config.toml
n_head = 4
n_kv_head = 2
d_mlp = 704
norm_place = "pre"
tie_embeddings = false
lr_mult_o = 2.0
train_tokens = 225200000
steps = 3437
Each number is 128 + 24 x the weight over its row's rms, rounded and kept within 0 to 255. Layers, rows and columns count from 0. The size above them is the row's rms in percent of the matrix's.

# layer 5 attention query, 256x256, rms 0.0802, rows 31-61,95-125, columns 96-127
size [ 97  88  82  98  89  95  97  86  97  90  94  84  97  91  91  94  90  86  91  94  91  94  96  89  97  92  96 103  91 103 100 105  94 102  94  86  94  97  91  98 102  98 116 106 113 109 107 105 113 113 123 107 114 106 108 115 111 112 113 115 105 108]
[[ 91  81 131 105 157 165 146 128 136 130 144  63 167 141 128 120 141 127 113 103 112 116 167 132 110  88 162 154  96 148 132 141]
 [159 100 130 147 116 170 104 106 137 141 168 123 108  87 111 134 100 121 135 140 130 117 133 146 112 192 150 148 144 179 125 103]
 [123 166 130 115 110 157 136 114 154 130 129 192 182 166 141 142 111 121 103 125 150 129  96 108  68  74 133 115 126 131  83 130]
 [115  72 146 111 130 135 125  85 146 133 111 102 104 104 109 118 138 143 103 128 134 126 137 120 119 144 104 178 138 121 150 134]
 [ 96 134 138 101 132 169 180 126 103 165 120 142 156 156  74 111 165 101 158  86  99 145 105 156 143 136 153 143 121 144 152 145]
 [107 117 139 130 117 144 160 118 114 135 135  97 185 159 109 116 156 138 141 114 129 153 119 131 117 122 113 101 113 122 167 147]
 [162 134 119 124 103  96 162 160 157 151  76 123 120 126 131 111 118  86 164 107 132 148 140 101 129 125 142  95 107 127 149 134]
 [101 152 120  91 143 140 153 105 140 136 127 119 131 135 122 136 166 121 132 103 114 163 142 135 148 157 108 114 140  97 146 122]
 [141 157 161 101 124 173 161 156 166 133 173 136 104 134 120 125 146 169  99 178 149 112 151 144 146 155 110 114 151 148 100 113]
 [136 148 146 106 129 113 108 167 127 141 181 108 153  83 117 125 102 135  99 152 152  83 107 118 142 142 171 153 166 138 136 160]
 [ 90 130 121 104 133 131 138 139 156 168 127 105 127 159 145 160 107 143 119 141 138 158 131 137 136 113  74 130  94 105 112 162]
 [160 174 132 100  80 148 162 119 128 131 154 131  76  99 107 133 111 150  96 122 170 109 160 147 166 153 109 103 157 116 117 106]
 [103 137 126  98 130 153 130 103 118 130 136 104 144 129 106 161 150 161 150 136 135  91 134 111 129  93 112 108 127 121 121 136]
 [119 161 160  82 100 136 129 135 134 105 144 146 104 100 116 126 171 148 141 163 135 132 114 158 147 106 137 100 148 123  97  84]
 [109 107 122  76  78  89 103 137  77 152 110 131 159 103 131 106 132 156 120 132 144  98 103 142 121 192 128 137  97 168 112 114]
 [160 125 155 126 149 123 125 129  94 109 126 150 125 130  95 175 113  85 101 140 108  80 150 122 130 168 100 130 139 108 116 140]
 [133 115 123 114 155  97 168 171 120 136 129 119  82 105  93 152 123 163 159 129 125 154 165 126 145 154 122 130  99 135 109 138]
 [112 148 112 103 143 125 104 163  97 125 130 128 139 141 115 165 188 133 160 143 151 126 166 112 140 116 143 109 126 120 159 146]
 [172 136 121 166 109 131 107  61 128 116  96  97 123 132 129 174  92 129 117 130 140 130 171  93 131 164 128 151 131 107 106  91]
 [120  98 110 128 172 135 121 111 123 146 115 125 143 125 140 141 131  76 126 142 133  79 103 102 127 142 149 121 135 163 125 129]
 [167 109 136 141  89 114 120 107 118 111  84 152 122  95 114 130 136 130 106 148 147 109 200 119 122  97 139 137 183 110  76  95]
 [143 159 137 120 137 129  97 101 118 116 107 178 119  87 145 118 125  98 103 120 102  90 163 135  95 146 134 104 184 145 148 156]
 [167 135 131 133 101  98 102 144 125 115 124  99 139 120 177 134 117 159 159 112 134 146 119 175 145 152 143 170 151 127 141  97]
 [126 138 144 115 132 114 137 146 140 140 118 136 117 167 153 152 123 140 109 154 105  91 119 160 136  88 127 148 103 101 187 133]
 [190 149 137 112 139 137 145 142 123 119 145 158 153 115 129 126 119  91 128  99  82 142  40 142  90 118 147  91 172 138 159 108]
 [117 147 120  98 118 125 107 103 145 186  79 168 149 134  99 100 106 140 132 142 158 123 120  98 144 121 128 130  94 102 143  81]
 [ 99  74 100 110  77 144  99 147 164 124 140 133 128 159 138  96 122 124 149 132 121 123 145 103 115 155 146 143 147 133 176 126]
 [117 105 112  98 138 142 131 138 159 137 104 121 128 155  97 136 160 119  90 156 158 151 159 151 156 162 143 112  95 112 133 104]
 [159  64  94 109 134 111 108  50 132 138 123 158  81 118 126 133  62 163 128 163 174 132 113  88 132 132  95  99  99 141 136 116]
 [111 124 124 117 136 118 114  99 120 113 140 149 123  68  94 112 182  69 146  76 111 117 132 149 107 110 121 103 143 154  99 110]
 [112 116 121 120 154 123 110 137 124 103 129 137 166 106 107 147 138 130 161 146 126 147 188 106 174  91 180 131 149 101 144 106]
 [155 160  98 126  97 138 101 158 128  73  84 116 154 144 151 168 160 110 103 103 146 113 114 102 152 111 120 150 170 160 109 149]
 [144  90 119 104 159  99 120 145 116 104 142  95 154 117 110 148 151 120 149 100 122 133 124 141 122 108 129 124 134 149 176 135]
 [146 133 140 122 122 173 131 139 110 102 144 135 124 129 126 128 133 138 173 133 183 131  94 114 114 126 122 149 145 118 111 154]
 [ 99 108 140 110 149 106 139 140 117 127 108 116  92 110  79 159 151 120 106 148 169 113 118 129 115 148 117 166 118  89 141 125]
 [167 119 132 142 112 115 100 168 112 134 128 127 115 104 115 131 110 104 155 108 142 144 161 112 145 111 107 121 129  90 183 116]
 [ 98 110 136 125 141 119 151 143 188 133 159 111 109 111 161 139 128 109 108 110 134 123 110 126 148 181 135 133 156  99  93 107]
 [138 104 131 147 119  89 142 108 146 131 130 105 126 150 127 147 101 144 148 111 157 105 153 139 120 149  65  97 102  53 124 135]
 [ 66 140 116 155 115 105  96  89 130 136 112 115 160  77 173 150 135 131  92 164 153 132 129 127 151 122 134 137 113 108 115 109]
 [140 105 149 112  93 111 109 105 136 114 116 139 112 103 121 152 106 139 106 116 131 121 136 109 158 141  63 118 155 109 125 113]
 [160 126 132 144 116 148  97 125 131 158 133 130 120  85 140  90 133 132 100 139 140 122  93 129 161  82 133 117 139 146 121 112]
 [105 133 160 182  97 142 151 152 107 145 122 128 149 146 162 120  61 107 120 139 156 126 145 125 134 132 100 102  89  65 121 149]
 [130 124 114 115 122 110 138 108 144 128 150 124 139 109  60 105  98 116 155 119 134 132  76 131 114 119 104 115 138 152 127 119]
 [109 103 115 202 129 117  98 104 124 146 114 112 144  70  92  57 113 135 138 137 144 138  78 113 115  80 134 181 101 105 112 139]
 [127 132 140 160 124 172  99  98  99 142 139 138 172 132 105 100 112 109 124 133 129 144 144 139 165  97 145 155 122 132  94 129]
 [115 138 131 117  69  89 120 121 100 133 140 102  80 169 151 149 124 140 130 117 144 105 101 129 150 152 117 153 130 126 137 107]
 [103 109 110 145 146 153 115 140 116 127 175 179 161 108 118 128 170 146 109 161 116 147 161 197 138 137 136  98 151 130 135 144]
 [169 140 118 198 105 136 120 120 130  86 135 129 106 171 119 142 127 138 150 120 109 147 102  87 139 111  91  92 128 121 147 123]
 [113 125 130 114 150 129 128  67 156 150 143 107 172 115 125 130 155 136 162 121 186 129 119 167 136  82 111 143 124 192 148 107]
 [164 132 108 130 122  96 106 129 111  98  81 125 161 131 125 129 158 130 148 104 174 157 167 131  98 145 135 110  86  68 162 130]
 [127 117 142 140 164 142 115 101 151 159 124 119 170 142 144 143 133  92 142  94 159  89 137 129 136 152  87 128 125 141 144 152]
 [121  95 120 113 210  81 137 149  99  87 133 174 123 118 163 153 105 153 116 139 158  99 145 116 115 130 109 126 193 142 126 126]
 [143 100 135 144 171 103 119 135 138 186 124 121 121 107 130  90 117 117 100 149 122 111 121 166 156 128 131  82 116 115  83 132]
 [124 140 123 134 136  73 139 122 148 112 148 128  92  96 157 136 106 109 118  93 116 120 103  64 135 135  87 146 142 153  89 111]
 [ 90 111 163 132 185 175  92 159 113 106 111 120 113 112 137 161 115 116 132 135 151 178 154  91 154 123 142 128 128 143 134 134]
 [136 168 142 196 147 146 155 107 121 114 124 109 122 132 122 114 121 165 161 133 138  99 156  76 138  98  86 127 113 150 129 117]
 [175 125 116 131 169 115 162 145 145 134 151 154 105 114 111 119 148 119  92 143 124 123 170 132 162  75 146  93 124 104 125  83]
 [126 130 106 160 133 127 156 152 109 138 137 119 122 193 133 114  85 152  93 106 145 111 130 172 106 163  87 155 169 103 175 121]
 [119 137 101 117 128 138 134 151  98 111 148 133 148 117 107 112 114 136 145 136 112 119 206 137 122 109 145 187 127 136 145 103]
 [117 142 115 105 134 121 102 180 132 130 105 122 121 105  70 149  98 133 136 165 156 119 157 182 169 124 128 114 135 131 138 145]
 [181 104  92  88 158 148 131 127 123 111 111 152 129 153 176 138 135 132 151 122 172 109 103 118 105 189 110 143 113 104 144 140]
 [127 122 128 135 135 134 148 133 135 120 123  92 127 125 155 109 138 197 141 166 105 148 101 121  97 135 161 135 146 167 131 130]]
# layer 5 attention key, 128x256, rms 0.08, rows 31-61, columns 96-127
size [ 98  83  82  88  92  80  96  92  99 100 106 101 107 107 106 100  98 100 104 105  95 102  97  97 101  97 105 107 101 105  95]
[[139 163 116  94 122 194 123 134 135 147 145 124 167 127 133 130 104  97 114 122 120  98 163 152 114 136 113  90  78 101 170 127]
 [126 104 143 155  98 146 137 148 106 126 100 164 165 113 131 131 110 165 125 123 138 145 136 166  98 121 172  68  91 113 111  98]
 [129  86 126 103 149 142 120 136 119 119 113 117 152 120  90  80 138  96 102 115  97 144 146 137 180 131 152 114 134  97  95  71]
 [146  88  65 118 152 140  84 133 100 138 109  87 171  78 140 118 159 135 162 135 124 120 122 164 104 139 164 108 130 107 112 137]
 [100 136 103  87 152 165  81 112 151  90 115 134 109 117 129 101 102 138 142 180 171 105  99 147 107  99 111 135 155 141 153 166]
 [163 118 154 153 107 152 135 119 112  73 116 122  89 107 102 128  97 177 148 124 132 119 146 167  98 129 100 180 148 103 143 110]
 [135 146  95 104 141 154  92 153 113 145 146 166 127 138 132 114 165 166 120 103 120 135 118 145 136  99 106 159 106 176 154 109]
 [138 133 129 135 164 161 114 122 111 134 104 152 127 103 107 153 134 115 151 146 108 118 148 163 124 146 106 138 178 118 113 149]
 [104 108 121 126 106 130 132  97 148 132 130 119 128 156 111 155 110 134 125 113 115 132 149  85 153 121 140 123  97 109  92  60]
 [118 137 126 155 147 132 130 104  94  98 107 129 147 115 103 166 149  93 160 121 128 124 151 121 151  77 129 120 146  81  90 126]
 [164 161 136 121 155 108  92  97 126 102 117 143  91 109 110 143 156 133 174 146 135 142 117 171 145 138 114  87 125 146 164 139]
 [ 96 117 139 100 151  87 142 138 143 152 147 131 154 144 110 142 107 131 117 115 138 111 134  95 166 134 167 114 129  91 117 150]
 [124 126  83 134 137  97 127  99 144 166 141 109  86 158 132 108 137 141 168 100 127 136 161 153 158 128 120 119 178  77 149 122]
 [125  73 155 148 184 110 177 118 127 136 110 169 133  90 130 179 126 100 123 125 120 133 136  94 140 141 141 104 132 140 101 144]
 [138 152 145 148 111 123  92 114 117 116 160  99 106 111 103 155 130 124 147 120 132 129 138 126 105 127 144  88 122 140 137 133]
 [127 151 148 163 106 114 117 103 109 163 136 146 111 116 145 144 115 138 182 119 126 126 131  83 122 106 161 111 144 155 116  78]
 [164  74 135 142 122 103 122 136 116 144 183 127 129 139 120 110 112 158 136  99 121 137 130 147 178 105 139 101 102 168  76 160]
 [139 135 142 134 115 139 122 179 171 137 138 116 103 148  76 127 107 126 145  99 166 116  94 116 118 145 165 171 135 141  72 163]
 [102 120 136 105  71  94 124 152 132 152 107 159  95 129  78 136 142 144 139 197 117 125 136 171 167 131 118 117 131 133 147 132]
 [ 57 104 138  71 161 144  96 159 115 148  90 162 122 148  97 108 152 167  98 118 122 139 142 114  85 110 119  98 103 145 140 122]
 [151  96 130 156 158 123  95 173  97 113 130 158 135  94 138 118 138 126 162 135  91  65 129  87 129 204 149 129 108 122 128 113]
 [139 121 102 128  98 128 140 169 158 129 139 115 102 133 104 108  92 132 126 117 132 130 105  84 110 125 127 105 110 149 147 123]
 [187 149 160 112 145 125  83 131 138 146 125 134 131  90  99 133 116 117  89  89 141 130  56 103 154 110 128 136 119 159  87 135]
 [ 73 133 119 120 154 136 181 153 151 125  94  75 143 149 121 155 155 110 128 115 121 106 151  68 146 148 157 111 134 152 150 139]
 [157  65 100 183 131 169  64 110 115 140  99 141 145 178 105  96 158 150 123  95 121 121 156 100 131 111 110 114 125 150 112 129]
 [105  91  69 138 130 140 134 109  96  77 147 106 143 119 150 129 111 113 142 106  66 140  97 111 105 114 100  93 155  86  88 119]
 [150 119 120 100 109 124 102 194  93 120 113 151 129  92 152 105  75 147 136  70 163 132 116 122  83 151  98 128 113 148 107 121]
 [ 86  81 142 159 149 147 148 109 105 107 118 129  73 122 143  98 150 132 115 142 108 132 141  85 147 120 139 104 154 110 110 122]
 [170 129 136 142 142 109 125 112 148 117 102 125 127 115 150 144 135 119  93 172  97 122 118 138  95 115 121 132 136 134 129 149]
 [147 115 118 107 116  91 166 143 121 150 138 151 144 125 130 133 140 141 142  83 154 163 124 115  80 130 122 114  73 160 119  99]
 [139 124 105 106 104 116 115 129 120 103 121 120  88 134 125  92 138 153 109 126  98 148 127 117 122 117 165 126 153  94  90 187]]